From a checkpoint of a small transformer trained on Wikipedia: untied embeddings, capped logits.
Each number is 500 + 40 x the weight over its row's rms, rounded and kept within 0 to 999. Layers, rows and columns count from 0. Numbers have three digits each. The size before them is the row's rms in percent of the matrix's.

# up: layer 12 MLP up, 704x256, rms 0.0964, rows 430-464, columns 128-255
# down: layer 12 MLP down (transposed), 704x256, rms 0.0924, rows 430-464, columns 128-255
# gate: layer 12 MLP gate, 704x256, rms 0.0968, rows 431-465, columns 128-255
up430 093:428528513570513493523512536486499442504532470502573478510573498536469478503408520481517443502542499538476444524427440457512507528455435453488506513612480524505517474475518495433501453491510472561484525530476486545548513518521513482560567481501503516475544540549506469538457458460455447492568475515454465429430528466459476456521525509469440411513541591544511504485467478524520377462570
down430 090:569527555541508466510540541484472527470518486563483445527485485478506498489445500524423463564461449401573536465526524550435506505496447496494541505519494479482472550483525591591461463523546481477545475464545461513483492460582469475403564435487551542507465515456499503547477418524470556492469554495485495547544499495511520532537477535502515535519547547511514526436488525521486437497397
gate431 103:426460488524423488531476594581497510505551529504482510439547522474535496502514509491564452509469564490478507473533535560472503432545513522524489471435508488501430506544489572504491439496475505529526488449554505567477474512590527542524451530426427425511526491499496504527517467573526510481441428478455457507472475480483494483493498478434419538520492555538394549504553409507562465561555
up431 104:504503517467570464481480510431506544553546471531527480491448490508444542470521521499527537521539413468552479482386443424542521522475527475504475546508525418553546527464515471494527511556512498447458477531506518479461573466462506461531421489512468583562502479437451527498486536482523530501535637473503447480521510506532509605491475504517489515500500471427564455468477551478481523517512
down431 101:489507527468536458487450504494531491503420458455489445499499504456470588477446482513456533531475459496534459519473520510519493426472413464521592584566485489501466465493469410457500491603493454510513506446584459474481507447461423489507512548487502497487572468549514521473569543459505476443493502533515533418554498542447526566421483494445527551487481466531511439495468519470507401483527
gate432 098:517462532453501525499493503443493486503585490535429525424501481495462485473532491591438486535466431475514478460527580478529564514537460412536512501540438515482454458508522495490565505528470505468511563523539442570530453484543532504480504496525509443552543520524538455557492494583426508541454529442523501472484566620456498412506526441546526535557545485507536511514605485461437560460608
up432 099:453416477508569467533507464516453493503413506447500447475538507498521506484492469447449476509477506530424528496502444458514424506471465514509553475473439492494494534469509514509473494529452484502547550488509466534446625474557540462543541531444485518441595501506515457508478537516451522453553463499503516506563550556498470483495510536442511573526492533498481512476506518496463493486506
down432 098:505470472476513587373519466517549533532536478513460521477483452499538418539543536512468457383480495439515434517513508480517590547581570500519446517520602500507436455477500574506556495494513484430539484462467447571502519472511513522478496531435492533512470545530458451500527487454509449504474465455599513482445488513452510498543511504524549470423510458553481539582485502429512538464591
gate433 095:460542491466479456504518450523465505500474522527465538510472485502512524551501498450578563518546514480554506474509504476551502508552483454451488552458544521488450459520532567467481542500513530438470474443467529508568445488521497511444431515555531399497535481567471498483566490481474436494386540511460502501514504474555447463516467423549479495482552540505491552530490490520600563515506
up433 096:562528538525483452530510488457505494457529460482515547427540519524459511506469486499526490548570486459554493399524523554506540503595512492450480464422506439541536521503389618528440508502523505542509463492491477498583551469512566519512472541538529472518444578486571486396511524477453483510452516520502491475450585579510549488580466442509535480483516483586494479457560432448401461444533
down433 095:482438487455578461429501529474518468472464467488428480554473498533487469554584501510490490522507518476521637578527514529496486523526475498555488459413479457453502540513445489443491513522584488457471538475514481513491497531445558474542491444502505454477561510561424474482497410514509554489557457456472527418526537467585472496520448560400514462474545475569497533521425466503481464490512
gate434 101:481480479512470513463514478526492586501531535477495485488464524444486483511533506534450595524469519483439485511529504497562492476495470449465564548428437551499506474522534498511454405488480520526540471530463476480488550471552521496535542482527449490506471495464442493573450545474498442478503509473555497487557481504513451538499409499528539546551491489529550570451475404489515440552514
up434 105:424496468554527533592498520558502475414509543428572459491501458477547461470436484561520401461418577542518480548427418442576550482528437506484428455488525465544452530500472505539493513471422483556506471515460480559483512560527514477480552536475506519463542494484534579438462455499549539535493573503512550537488559477497537453494505509479437471501502467426496473495524463467459509468498
down434 102:490507444445520440460535442507548501483488507483488475467570534537502530509557530486526598559540450544507546426461480508540473546502501479495493499461501521540417497555570523422472447470513474426515443469479492516519501460507519490521575500461474482526544429467469528473465481493525513500428508492509498436555526482472455484516563517473473542510513479458514477468506450523523494485527
gate435 102:572437561512546545496532526518503468499523488485483479490579446431476458491445419491575579496532526493540527460542532490506515534535510525552465511526441554473488494525440530442493458502561459520618434521566530465564500464452576438528517484565478509488487430500416524446529470538482533458520526556435475417583483523477461527499530520579524476558515493533485541489512577553517494529555
up435 103:501470510513519481520546527549466473562536480484471498441544406522493478516500439502480499430452553448498526427483506540540470550562516505477441489531468533469507543540485506489505503407472492538466430465523507491536478476436539540508457521572466568497469473505500566435574521498440468484516518423569483433494540477499457476453557510625598498514481467528479497457526515430536508555496
down435 103:516471458557497469526541507469474482473513432513531518542561484468495441516486491512596539483461562542497535490503548492525485509567508438495388459554523502552449422448440462483521565492517549480539456518460513476513468478510455448528546498483505544483483510408438470459433561494523525548525538539428434464486451541564479575463536548539564453483472525551533487497477492466475525505425
gate436 096:492547411475474534526463522477465615511516507460428599483529485525470465543426437530459506506513480496497514490525532479463477508401531462513511514484429493476524499523503499387497549470459494492555495457450465577529530520537493491474476461482442464478420459538471591447441550458483505557458518533428533516500537512483563405570504467507510482513582523482489466571484442494467542454509
up436 093:506469524460438493485436466442522541532512503513478475508509499503444536507512500442487507491545413491472514423506551496486497519480522467453416496466543505525460565470473445498470529526514493552431519531387504538465521471460457507530546503555573441486489464562557465449555472467459446467503528526432508524444482539518460517526517532454496501515486571559438524556534434488506507480477
down436 095:551534510484501582528469462495504511451536534567525514542495524460494522499550527491545537565499484530553499596457469545523535384452504483547476480547559520473548463506554467515470481500559565480605522565513480525487496520471448548471461453488523518469546494485540511510471463510506509577589559464539543467532540465532516597447468477485506465500498527493493461450506505517442510574464
gate437 094:480466550546534500478529551485494453531477501510498388531485503537522472458461494464454579501491531504502442495533479599511487510541560483477486508479429504482445448506490512485498511468430496577520476520505460518472542505542524488573478476537467410519549525521424485501462512503511541592464530578538429479423566511532507530497543529450461438518470543538421524508533476495541517481588
up437 095:551485492586534512502569527434441497449448505475463478532525495483466494459526436464463538509521525517516486534563484538501478441460484545527604474531508495586468524471476541502447550493495530541529484594463459512436471518499502495515535456472516577466537526447409515545471430500470546503439518425527523426535514438474541467551444489505499490518432508493614569482502492430511446490439
down437 095:534544443526520532474463513461472522443533521401535446460541537503483388467514598433512481511423529517499480580496496501492528501472502525503415449528480452479579561467479507505513459499421500518532466517532507522526507452533552457462509470510533546458457553570589435520467467514525519605458482512483508490472486487480552540510503520494495492525450514455508563516470484478497487460513
gate438 089:487472471441483531420475463515404517522421483484478560495497486489572510511488478479506471483497514567437549454550546551459446518565523562524494580488541473527420480550529502541490467476517447488524441495477469557526538490498519511532442485479434461552526513524569476510551436558498525526483492480469498474471460611470543516504540538519477491489468530585468515406552480457504522507515
up438 086:496521457435510500462496465545444532522463484509476541476498511470567518529517459530473489501471502524485518454520593521487428522563464539498504576503496488504443468540535531527510494490460492476470443446497486554537527469500561546529468495500425417560484520530552474534539513584507576508472492500510467471469489594481487538530593544554477505473464531542461532432509518466532534531505
down438 098:486569533489575473487549481455432517452500469551449484469539536484475518577492529525472432469453559562415560477524496519438457533519561607506446508618509490510452499503529551519501523517494530458538536515477556565500580532446453503480469461475522458563518488471530532555543467502513550477469530487436396535517529504475415537494564569486608552560472526568509500571555527529501487515499
gate439 096:527480528440443542458505447542565531547480526536498456542465503514528517506452442495554527534502516491447463490489532518533507514502520489579505561511448553498464561474511565547527510545500444554507501438492465500437433488555403396551559412506474566543525529481492502526523530469532515521518524520482525424530441503493533468472449489540450456531504435514536479499505497473472519564514
up439 100:520482588486461521486460486482509510512451501524494481547480484475499533477463458505486538532440537518477487474460446540506476557490529529541519491461400510463455562452533487489533476547464389552514552417487464526459456483542463458558556425558457531520524529520536482508531496483520530503571594527431526435546524520539524466486490500507409455553498443489469482457519500457451514531549
down439 101:497521470540528522445483539518546540527535542574425492409489582527551521466466450497548503501440545562453492459497519560521485540510495477521487527441483481470508479476477489573536544518391459543458473513480549487461473507509474452492566466481473483445540492523530440429521474459525494503514561485480496488424470488467421460475509496491435512546473434510463428582482459475439549476472
gate440 106:481490534539478555465462442483476526560525514508478515488438480508527577478489512473506507461475463461505562520575457535519490514520486483546502480460544494431469498550482479511494470433514576466493515491532496503496493395527507539519515439473529433497480470505412590550476486530499477465444457525433525519525516519488492434577481434489525574550492515511413495550477443470526481408496
up440 107:472520562501518517482464458404535468537465491572524524540534544428482565464508484465529482481521446521504472414534540471467492482462527547458499481474511569480550515487463518483503532516480495544542499501461506551481499559475555507480502494468447502541516542568459566468482476487488485451510504515517512436515527446417439454543520535489454528455623481520506485602456509514492496526496
down440 107:506469515568526394516457520543575554546566524506560549526559484440502522520541472484554502506486457521541447509464544489545471477462502600459538465552542523414564487507494474515435524499541505485483471523477561523548496538528517566484452496541466527547533416520606546525531501519560589431539541422546570459498452459450511522479504437463473500451521480487472555491501494489507500515516
gate441 103:471476571423458436470500478507512451493478536541482452471523522512499543495516536438532481500555501567490489428400527520473573499448521527490577497439459480548469480557508479386506485456472491488449453483553570503528462517506476482550539471485448462500524552509490451467539494577467448545513451468541451497521574549529565567515500474470424491532452439472519506506482517496515514488454
up441 104:454485449563486495410500468505452479470471548374519551405480510454548500515479530547510521513481427497448596495517459519441473451522476500450509531485525501428481524505449518520494560565493451522500483522526450432528506482538483544485522508446495540501489484510547469572479527428549573527485553469492444517475537498499523457533548508457495578440448468507532468535523472505512491591486
down441 101:497505535434486457585491515528564475555453470477570474456479503458529481500485558567468476496497542417492479527523433538446497494514461459469468553456441481486503548450506472594542472535523471521468504441501493460563529513446546427533485473514543583493530536490515479509510535495480503476535533512506520500502482536484463556468522508439569541406469442516553419509496499523522513550497
gate442 102:523544510454499529465457585523489510565487514602506503553477551548457512459500480525541523528526502493487511487559474502510555490556451504508464503514542502489518465509502543501428510424550531440487509558470590496556469555501478509447516506483507536546502510501566522495510517500535435523519490476446547480537505574524488458472560491591479507516501478534565530373516461477489543478520
up442 101:426480507481500493510496468485497453488477531469542441451482475523526494478497476478612563450505531449465607551508517529459454518423582447566501498486513507593496558470562473477477495500491502543481505497508542456467489528468529501575577524498526498449543468456472484502483532424519524449574487539462547507558423519557535483496510474468553503479481444534548421521520532520492465522521
down442 100:443502536501504497545499413517446580579493526501483497448496541450475536455467502594495496488600574428554519500449568515532441507497469562455561531524483550515564548504423490444433535484518497472494471473501492520507494450436510504506491441533496435544484429554470466560520467543475505521467545461531523493501531523525558525572531478546486432472529500443493513491484593432402542526532
gate443 103:484470458481522501485513572577505515524453486433486429490479495499443504505438485450478530569522508520489452569497459453542567459526549519423531447499520566428501536493490487493403494404499489472494476531484410485487452492470472535512479550526514526449527505471531564565467504517445490583470463489452479498447619488553550459507605490496435500558540518422532492461545512461478536452485
up443 102:489489513580511488531463434476506524500521480598517570504564463502579431524511438415526470458472520469471457517480549603499464511476434539555537536548498443524548478473545497543500482550440491530508516512506517534490499540479520504525517452476513455527523466588554530491527543405607553417535490469477449474473451496486472511491465578472544537416513513500509506491477470582519488490503
down443 105:528538514510505518468533428456497492547471552502459508509471403495524513467532498432500494475487540449447462454470501540528433550502441545560482467515479587554471459454528455474541531540501540512524455503544515487444471485492461492479473501416513462434500472542570476443500517516488552520427424518448514455529549453457560525517509507497464492460482495481523449515558463567496528501527
gate444 100:488552503507546504469444470545473509465488459478515527579539548594479513480545509501424548444566466458428512480545545500526528436596502431437513449477474479442484525558452485494437504485525567544455549546466468435433452452453494464536484458513476473537469492450495435512478497547508529563499481498426536500471499536479476496523541450492480525480513522574481571524450518509513509459523
up444 101:464520453518544452467486501530487539483516503479539429461440468486517483451533479444435501517503520517523467476552510489482523476567483465474494422479457521528552530504460509402448479559487614511422559520416478471410520501463453446501511545500512519485514537472512467506550463553466503528503514497513504413475514515497473492422519440496489519467520422572545530513420536564505447561522
down444 102:461526498526564440530556591450550447472550545545510496455565472499504496504539465449505483437498531512441475497443567529429476531575505464527484442471490565474454534397481487481409518551500471518526426534546526494466480522466568548562477593482378453498533488473508602485524486484562475414505464508553474503508464427528527475500563475451489476506483459551565514533444592451515507433527
gate445 092:476543455486470507454511476478487465505499560494515389569498566484487540476403500532500439498530518479483419465504517562452439517448416482490491509501472551469482413522503527482483472555531452524577523559459538462474552481477480485520517569537482504493565441516389500533448437528481478466478514454514570430535571450480510506508527500504493496533543538519440507540452553492495498494530
up445 092:503454484500548489558538565490522531526555462534492583414447444520454464474576469499519592489558516516493559544501522449540564522554492535494519536519533492486526561447480426542587533503476533486433464504591461493466491488547519499425463486421526482526395564453590512533519488507485515519451489495539454520478494480502497598520534497465507506455486449485567504477539475512493453559468
down445 095:431540538572511534542464520578459544475468575490509455507424508473552496488475524532533489429433543485465431485538517513455452442505519570525537436564552514473489479534516477452435467517455560544445534484447572539450504461541500510503509504505485487454569491535511562543440504542508445505552446483499474472535450508503555469447564503434487498505522479568475495530538494493475479463469
gate446 097:557477518467533525549584448525538575475424458465571517561455515459539567498534536594454504438550516504497521506515541457514448431507487484518495588547410533522504461489481526450538470480520470491516512491522491520497486482475547498480463500468505439476431491435547473497504490568501512511500544485448548444418546518480522466556490526453520518508456488532469514470527539519482481492544
up446 099:456535467534480469454429562526434435489535524523443443449565492495470466502449459454545464540465495522466488512492463556462559558497516574465535403478608492463493510528533481518444519492462517490478492489462501498502496504498522531501544496492463567505570487582485482506472463467484514527490443528542463457587474489491487560427549474516470515484555517451537531530458425455561492497469
down446 102:456467459520513460440487556510516489443509533435490500515470499449540496548554476504478530536454459499464481531456489540426498505546520552455511487533532510525393464505530452512509455516534594493444444492570470479517554534596502543524511572514487451466416458545494474510493513491521495493518504521479512498492597505526512466467580485454512469551568480554518490514514521441437503544590
gate447 100:508490539509496563525538378513493472500492524487487507500576541550492486551510533527505521476463499531513445450452482533461499455513527502559546523501444556509489468535542493532486501410458465539464503502565543440502564485499531466449480444510478502496530476481471530514602567466509473540499558461477509469528491490495487509494423470504562456533511596505450488468562456473492467522511
up447 100:463463422556448511511523524599510524516598545518412516493503435470513476458550465498467485426530488457501503519507470459512551522491532508444515466498587475497465470541467548523549498453538550541477463493466525592481431506494463531541511547520516465550468504467490440501469467550497521402573494480475524511425524532450532437477517512572508562537483472488499518510520426553498465397453
down447 099:559521411524495532534468555508427507523492559466507479516531478512457503447513462552526547501488526522498508491443481497507515415487523561486516446534530548489521479521453526497507445485531531481603482478526487507502466536525533511494564563468520484543511441508445448567502487479514509453582504516480501487519542534487463437476504485525512517511503531510426549508500469499446491479490
gate448 092:554467484402476537574550487529488497521507519549476511500459506446505507514472526494543505478527533494531426471445525453456419535528511510435562481421464471469513478523510545542443465522474508457474513500492532512466434458555547504572462535525540414496536529480578466475536496478505543540484446523581443511483468515488624513574579489499502499472485544520431539487470537477525497460530
up448 092:555486529403487520552572473544439532452481478544507463508496517438525525523503498492531506498502524455478493544502518425481400511496483503387534420445507493472567488543498525529446413509505468454485546524524454494503458509535518540574496498510504431480468510475580459521486542485519510547497419528511472421479513536464590497551627508453511579526449559541492547416530491489470407475493
down448 092:514508514443523454573585529471533511532549522555427582467388562505498534592463548488441498608497521526515513488454510532541464544483511526496516489491539525574527492601528528451429477507487484561406479497505503471553561479534510585498499544491508504484514490506463516517439512448512515503530478518450518462527441492529457551462509530498499433496481474483487528536529537436529557476512
gate449 104:516550422529512481536434496550468427499477497545470547501499497458493468493512450560470566506499439509544493467570486420481549513476460566516519515503484441473544446504518487538474515531581545462503518536553567452487515473470461480503483451478531457513542509445449521502478455418486572453492548427515486454514447516515429513409472531523496534562453517508514490481439460488487545489546
up449 103:532467541521534521500451495504464415546442473551493503440547452485532474509522472502477451508482486408467481506545449504489540572492472548413536540481468419522504573477533436556467520442523553484571462519549527454464432524561499522463445524472524525498529484395455558521497458469454616464460543498560563488464523489486473470502458540508466523546501518501480557469495430510497513439620
down449 103:533487521503527483495436432451508477495477562576484477491450544496485417468483513522419509507558566488414496495484436457538480516477567545419499478572499446458531514554538490530457543479531490464512526507540530514533483463552539534519527553479431437506586541474489504438451467426537553510522559489559465576498468529532425538508483506447453465503491450577481507484502459527502551474528
gate450 086:506503541470540532455486385504457595484512539571460471552536497463481546516488421548512472466530384526449541422465560500494473437576476545542466496482527549557492507475470541466524416542461531521529535558574455465478463488526506484521486489524526493547499530453506517502471543546492531516470468515533471506525541487504515496528464335486466550516453517554541492468463539450522515533562
up450 085:498536543482532513457490443515409574519439523520435481506504460442474552493517446584495463468553406552458539436501518470496464450523475500568493536500503538584555505466466561494513484524459496442501501567553444484445494544510495502501542485480476496522541488426539476512465553558467548499459491499548530504543576518509471496519462386497476605568464477502567486491414524494493515572513
down450 096:451550503474519508411484478484522475437525454511426510522531536434490524544501512462484496442467506548478489433450453505535435565515409497474460502551550542467514517408443462471481416521501508522528536486517553513486537549520522513525484563510501490435525534487489560478473575477501432498519464533540433466543446513493506516464527545462509497474553519532530526500450496478512445554555
gate451 100:452495483482487474378536508443423491503445429472467515447511488483537526428403448515515534545490398519498515495537493494502478501502513522468445464514546512507477504555527538532554547479531459501577492515588482511551425497562552501561468480498455513440540470495549501529518526453490569514514452548489540521490489528527488478487487500487484609530568519545485473496489498568500488547490
up451 104:456528516477450503533491533466458565542491511547483482439473509512481490465425424467509514511537509523536420487571524506558491513466448484503547511463432556550552445480531498521540489447519489460454544547567558484511439498491445506532466576427486483477513430540396498488497500516476528515476547506453495480503503483551566494516430446513504563549517487474485493486469512521543533449492
down451 102:463487449517538525546526602454470486536507575585432475554475553514460475510531443514515470489497513562480528457553502518467514455563550478484470527494499494532508622517507520432471543578508472469518477481496514473524445487447503468531495509511473524434546521490552488513511542501418442512474558469526411527411532602525550504394504516495517484477525446611450516538462517535472566434437
gate452 095:570516464480516510498574459532521508510464572478484523508494519483511497536500572465512529511546504528495487528424574545515518491501458459427478523458488543441397512524468465463513525535555414523466475493506408463543556551555478580459474480490519460497464562540617468556453506483519436458542524470487473481571454520551461547517530475568498505489466435512459531529513491550452560546479
up452 096:495459506475487507496564513555541551440466551491575501475456506469534478511559478476459487497550446474594526500487525470473491469582515479494449447511479512492550521433486532493537458490516529537563451420468509553512495536542435512558552562544499529549479484522526547511524514531502537529497423523509562512417505478473463438464481592481458480470512544502510491480492516554501502524487
down452 098:451479521530503425510479503383502519589450470556497432554453489482487515484484449582459503491507492520424506565463520479490495457510412498462564557518513503467512539475566498513464488501444420492517502490458456496477481512408500497480506520474467494498510489463481398488526487521506416492485525539554444553506472444487482470547449480461537464482557522499513502469424495487534456450550
gate453 109:488393522471489529505517482543503529517474554550506485517519483502498484431490432467479459551489464539448480509436514485534524431505496447486424505477449501587456523506562510441558475461477412460528526470497502542482507479445459474482465488560402484525492542539524431551489527464417514559451544506528495494480530476396516522516493537519486493462523464495498490465566521405490438516487
up453 107:512495550567483436500417498525509507494607469484544485533502561507494534488503551496482468473565485514546469490532559472492508503508516532506499528469600442509425475511470490567461584526549556530483545503516535434497498477509569571468441527550467473537434554450589555469522572591509548435517472491449461502503550515511514525522493533460459473545488558486487540549502475532507520473482
down453 106:495443494503478549493465529539494589583570443471518454470479524518508513528488458529519463488514544504550532453507481408542544498451420520462488502460492559534525438506496516460492579552517591400438526496488422463494508529554550530441462529430494466522435511500510490511573522464470574525490432503495557507535506503536559516452483525510435514493590586509443446517507508448496489487474
gate454 096:476563504511504510453437466524479560485482511503555548458556506544515564492507451435475521505443411479483386470478509535520499515497513514486538487438551521517507504507486553525420463439460517495545518465442534511472462549550518533527489506551471450483474533460465547474480459489515524493517444569472489452506444512482467443506536499504489413471462525578439518523438420451506511458566
up454 096:542469491451506524510568508452508490493550492502520480517447468471566534501468523508503525527589488525477550541500543522505468438477554496481489479514496592437507432550543467532506554542555479426447513535494517439452473499449489543515446516432577488530501499484541493483532552459447482568466501449483502458470495480524526582527409575498541558482488472502612450520414560556477522483472
down454 098:497484525517445604541452523507477515482540506587536424528523576539557561464478424480498443483441521520451477492498536478450473449545477570474475518532506490498486442612535570474484495492453528495500551500573490502529499498492529494516435384489550433493515482488460511479514510464565492501440445471542477502505430548471542529524505394436541496496462522502434504429453549531553499546497
gate455 099:443532528499535520557450469490534512445503562452551439576470493516485492591517496527548465463447504515451514518499597469461443478511458455477480505536523457545591467500515554522450489538523544540549506507477559425483458463466489533531465497540507493509541460523512500606530516509559489553449504455514515528463545423480517547487449460434543482472494425584515499544503455471492536560539
up455 101:527453461494503515498407534486499511529517507496480521431500541544491432386495478504433469576517508558485533447517542437485561500472468510497548492536504487552527534434529494439475457461508415465473502499514453393547625503533543415481505564458497475509476518478496468501481502506544492548510483514449543395465527538549454447416502531457479424534518534507487506451501482442516464450499
down455 098:517509517520448474456512451460593487530502471517483584554546544453495460470524492466564458501451502542486524475521509449461554460493585541459416554444516529471487484487500506433462504447507494501499427599561500452520500491547460556468488443508447586532486457502498482564472477517530577513479542503511424585453468430498515506560498483489496549558542502519511544512534539427489517499557
gate456 092:471440525440515541500545518496485498536494500498409486478499435550521465494474495552419431483460490519508424542555523494559444527481505572443513520480442574474527461439540521494431512516481501399582463458469465540475543489453545500531484578477515483522545518562486518562522515481505521514511514460571514478457458499519521510477439488544482468516521558465486490550457469473460522448502
up456 097:458476542487440556475526468477460492483483553461545543469543512559454485515437493541516469472439415598511497518529521508520505521472488533418414445450552517512512467534454508543431484453474507527543527418556469486486503486468493527489490505438527473484480522568543488526540528545593441510461471466505494440490510581468478521543523508544528482552523537527469499547468478486473502458531
down456 096:501495380460510474538500470510515515522488474505492579520517483475478509488474505538513530525443452560550549608453498451477463493501453553482514489537514479496510480509469463478512505478566487478425564472478471490536452524536558556458483551467498517435420503549522492497493479493516574423486514532475557526543481525462490526412481582458491526520452438559520471500468515448509522590419
gate457 103:421462586532454543452529532558468487492467547493522527577508504513495510540558493531543486453521420526470465478448464454556544462460496554489467475388460544514460436511447513496555513497528496464473469476519526487535522400488459531472461545540475507575454547459471566507513490498459482491461492476508456506437493485467501481541542536504459563551476554534457567550514438548501516557530
up457 100:557480437438539547539411477404509531485475460516475536468501535505493508482441492499475533531485546504519560500505561581511447559478512477531513550557522449519615540511504503440464493523555483548512490502493477476529493519544548410517556515418557449502475457548489528550487502486561515482475503487475550478563501535537479497535465495495521445461458500432515476515529560449537504466438
down457 098:508517524463427448521438506515493434532518522471527490421491505486518509398485393468497485498503457519452524519487533484483488533529403477432564488489543551487421500521521517527579484540557456572520498499488497427436464504511554597585506429449552563436523429498553470469519498504468538524487574557497489445509504459467503455539495496448470534518535451547541409508446485524500486472495
gate458 100:478434404368434549400463457514491452497478489428478440534487509531478507534478466549559545553456522476488592493469481474573531513485506521544556524552512508533488448549453528520511439477567478491588514520412468473509479510573499536512482443454516544464465545544498502510481467486494456499517502534513527569432500493473458517463497423541518507521515549554466511509544500474489511532444
up458 103:505446448502489519474572520493489442537470483552573519480516527488553473602434541462429517492498496532567498477475477563476468488513495528515412472498490412513486519511440462503415418497443538544467487534471521524490481486563540450541510502570466499488488528517537494484465491564478485497509489555516462497445482566464548516438479617559472421487504551458510506483505455518510450471449
down458 100:453444547535475561478461514484466519519479500456429500501493469528515515460513518512543509516475482467423490405490534476599456465512459493435490497512517498506532520513500473502456527472466531497465500559505449467472464519443598516544565503491410429544436519534576514566513544494491526509525407433498467506516436477560517462546448516427480448477525488541476452462463514510507515540492
gate459 107:513565463497456494447515453536434513547444438500463526521526535436463506439481536488523532517516486553531515487541529460461502477622469400533542477476494563407409446506463525548491469551544502465469457553492464576514515535538531484492473487474442513506497546482530538548538481462449439569515533479479556496525531516551515473480512437486522563509494527473541474486503499460470503449486
up459 110:495597467506511502435543438569479529545479440527470500490439439518440486432498516485543526498470511556544467465526531463472546513569465439497556539472528489441409477451496544519523531546525519414514466517506505547518562477509490436475448492444520508488505535476534458552534533405441409544430531477477560506500498496535489481523503468573591548515469479512591490467560577483453455478551
down459 103:510586408496517504498507471544513546474542444523446505491512528513475510501518534449597495455460508488540553517449478544536482555549544556461458474433510472501502571452440568543535443460501501481497538490534516538534501541473499518438493566473511512489517525517576452506533512497569458596458476616461524503526426480509479498484449570520491468448485510517480507447484477499499526483537
gate460 097:532478485468505569511492504503541545545542473475443549545479471554555561452521459527444531416462541360445523512558508569505515526525475549500495461504470470490403469629481512548511441437523495472467549434492464501531526414490501411545497470465524489478496517434476501507519498507489534523461518500427447477522502524569552519493484483551459510576478603533490575471521497517484504499527
up460 096:562501461540472528511471456549476527495459564506462515406540586505500424601530469482582475575486510522522520538518471482466461431466541538495529459459483452532496505488548573547506495439534482505531475513583486508415424474487510498472544456566502502493501502518545537565560463505555504528551484510540537516547465496499438507543538403455512505442509485439485494532572470497514431501494
down460 095:536496468417478432469505534467492533452517578468485466468556524473441523521553435457478526503535494569572458466588488504466513488494509541463462454436469508529503547555535463490573523452432502569483499450454506474440566459530491501529504513532424489443506488478514575493425550517484436450559505495505487536456497443496498471390503580497468546463552466518507551564513423457437496500582
gate461 101:531527481538489533498424550538419487526527515527528532531488390462479507531479432553517496482517521495550488484507536445508552543542452487475530523470452486482427500514464497420507498549528493510505454443566546484545531434485552394456451525451481433465507465476482445516532502513490536489541543515450536439508503563527478515548577537454497516546476497610466552454488512489453555503484
up461 101:503488511493476493555477515420584519466504548457455478524449618431386488460455502493537545523546495505499544506511439501514503475440498468508545443549586534508467566478546435557464471566555538461552520557505398473517531524533481556479542527517511486511570593474505509434456498540432594518531434550536480451524512539473487501437457453524496519496552523445523564579521529574485452447498
down461 100:523473490514478507479445532541499554528471599420471501483520525542470443476437571445428416470518442511489543559483456552554481454504480569540466499504549508549518516497528490520556450467500507443564568471558453586534521545563511483478516545501506583519533456512436463482506484488485563554516454432503508575469484516471514491491450450431482518585566497481505526468527566504499464514458
gate462 101:505498512484502495485576476517495584508444452520496538463437503535553494454527474519503485559525465536529561477502499498468497470451448544509562517522561456552535502569455541460547518515545462586555391503440435487561558500514491428526481479457508468445552534480454469511462491474457531504483521474428522486473515452409555602516569563479482544465479445540412527485564569494529543528511
up462 102:448430519514503499554539477535529567483486480534484515489405517615549553449513488473470510580568534511563510433547473538515512488495410563480499456480485483433481547539441525472547493515483552607543537527521447481556573501456546479489475453516537492471501509532486451486519495480453504503469539513485537501468563468439551530460586573487542478497510491512422525479582576459455498565514
down462 102:469526494537569457561538487530482538485481477477462538510463538561544456494598492565448497480489475555477510499533588488511548544471524452477407468495524564508541546526554508479471535503489480507533420475441445524449484540588561497520456549517507491514512513493511460400461473515486490509479566477503508504534522457537541587499458479525566503449409525534522465573492488551490504500505
gate463 099:384485539518494450477534441569441508485450598542482493565445447442534479470496482456469481447466509507469500451545554462456505473583532475547451634461531496434452505460517525454491430483540532511472443555510477485473442467556491514493533505496521474442521515565419472444517432494463506592494461494549532538469511496586510520477569497614520512482577477437501509450519493476475495518536
up463 100:556535456466529506513490561444526467515554454475507576423507530622515499535482488492485518545507511489542504541447417533547457448485491554449528420543449506535574543543495435456461542489475540478432517472474511523484552574454565465547508487510472599536468503492560561523471459510523462425515499508461487500479515494500478530432486479411491521495475532525460463547473494527509519506491
down463 099:479548490418442546518500457475526551566570471525520494469541562487408484472469495499550510500508487502465537540523576509498526431553534540475573453530476580475507447594475476506502503557520494541508513477546530495541599473500524411550549406532439491482539460505531559474557473488452507452501469466551487558549518506484456493554489504452461510470467562516469538504409551488491477517491
gate464 097:520472479503477498493548486547564533471522455566549473480505446466534605556469436481523568498563511460465499454466454492521516468577455500396568551529493490449434512525484488499504418470463516552527540538496488535488496491521526420556514457516485514508508513414505544496457499526420482509518501545492448469494538499468547493547531465513470555510464627523527529483409546517535538550520
up464 099:494499510469501497529537515545556506519490474588530525453502452475526549529457429471487542505564494483501498480475490492559525476557456505441557498516542489381510555462478504496457521469468432552502524519495489551441522505574509442558546498530511508498477500423583541462447502536419529513498529562408424503436512496477590474570567485486464568471460601492518475467430492508521567507504
down464 099:521513447448543516476566471397492502525511503520555546542517455560520473561481469522564471522539517534511486540504442497440518522467493537532505483479537448583499473471449501457440529533465529452538481471483492515540440520484483472569460483501531557452492523444489483469377519471518525499517490490526527487574549494542529513516454550428484503547482482477531498483530482524508459574516
gate465 102:448466501533554500462459492525535490443492493499511459510514470545532504421440564479581509529485485512534543536533549533490499384516534560598456496523464522425432499517530502525505466546522485550551549513466514483470427462498471510525550460508539493514541462446512482496556515550455506510493429482472487452513473519468474508570526454583444490474489496484541465444517451507467432479502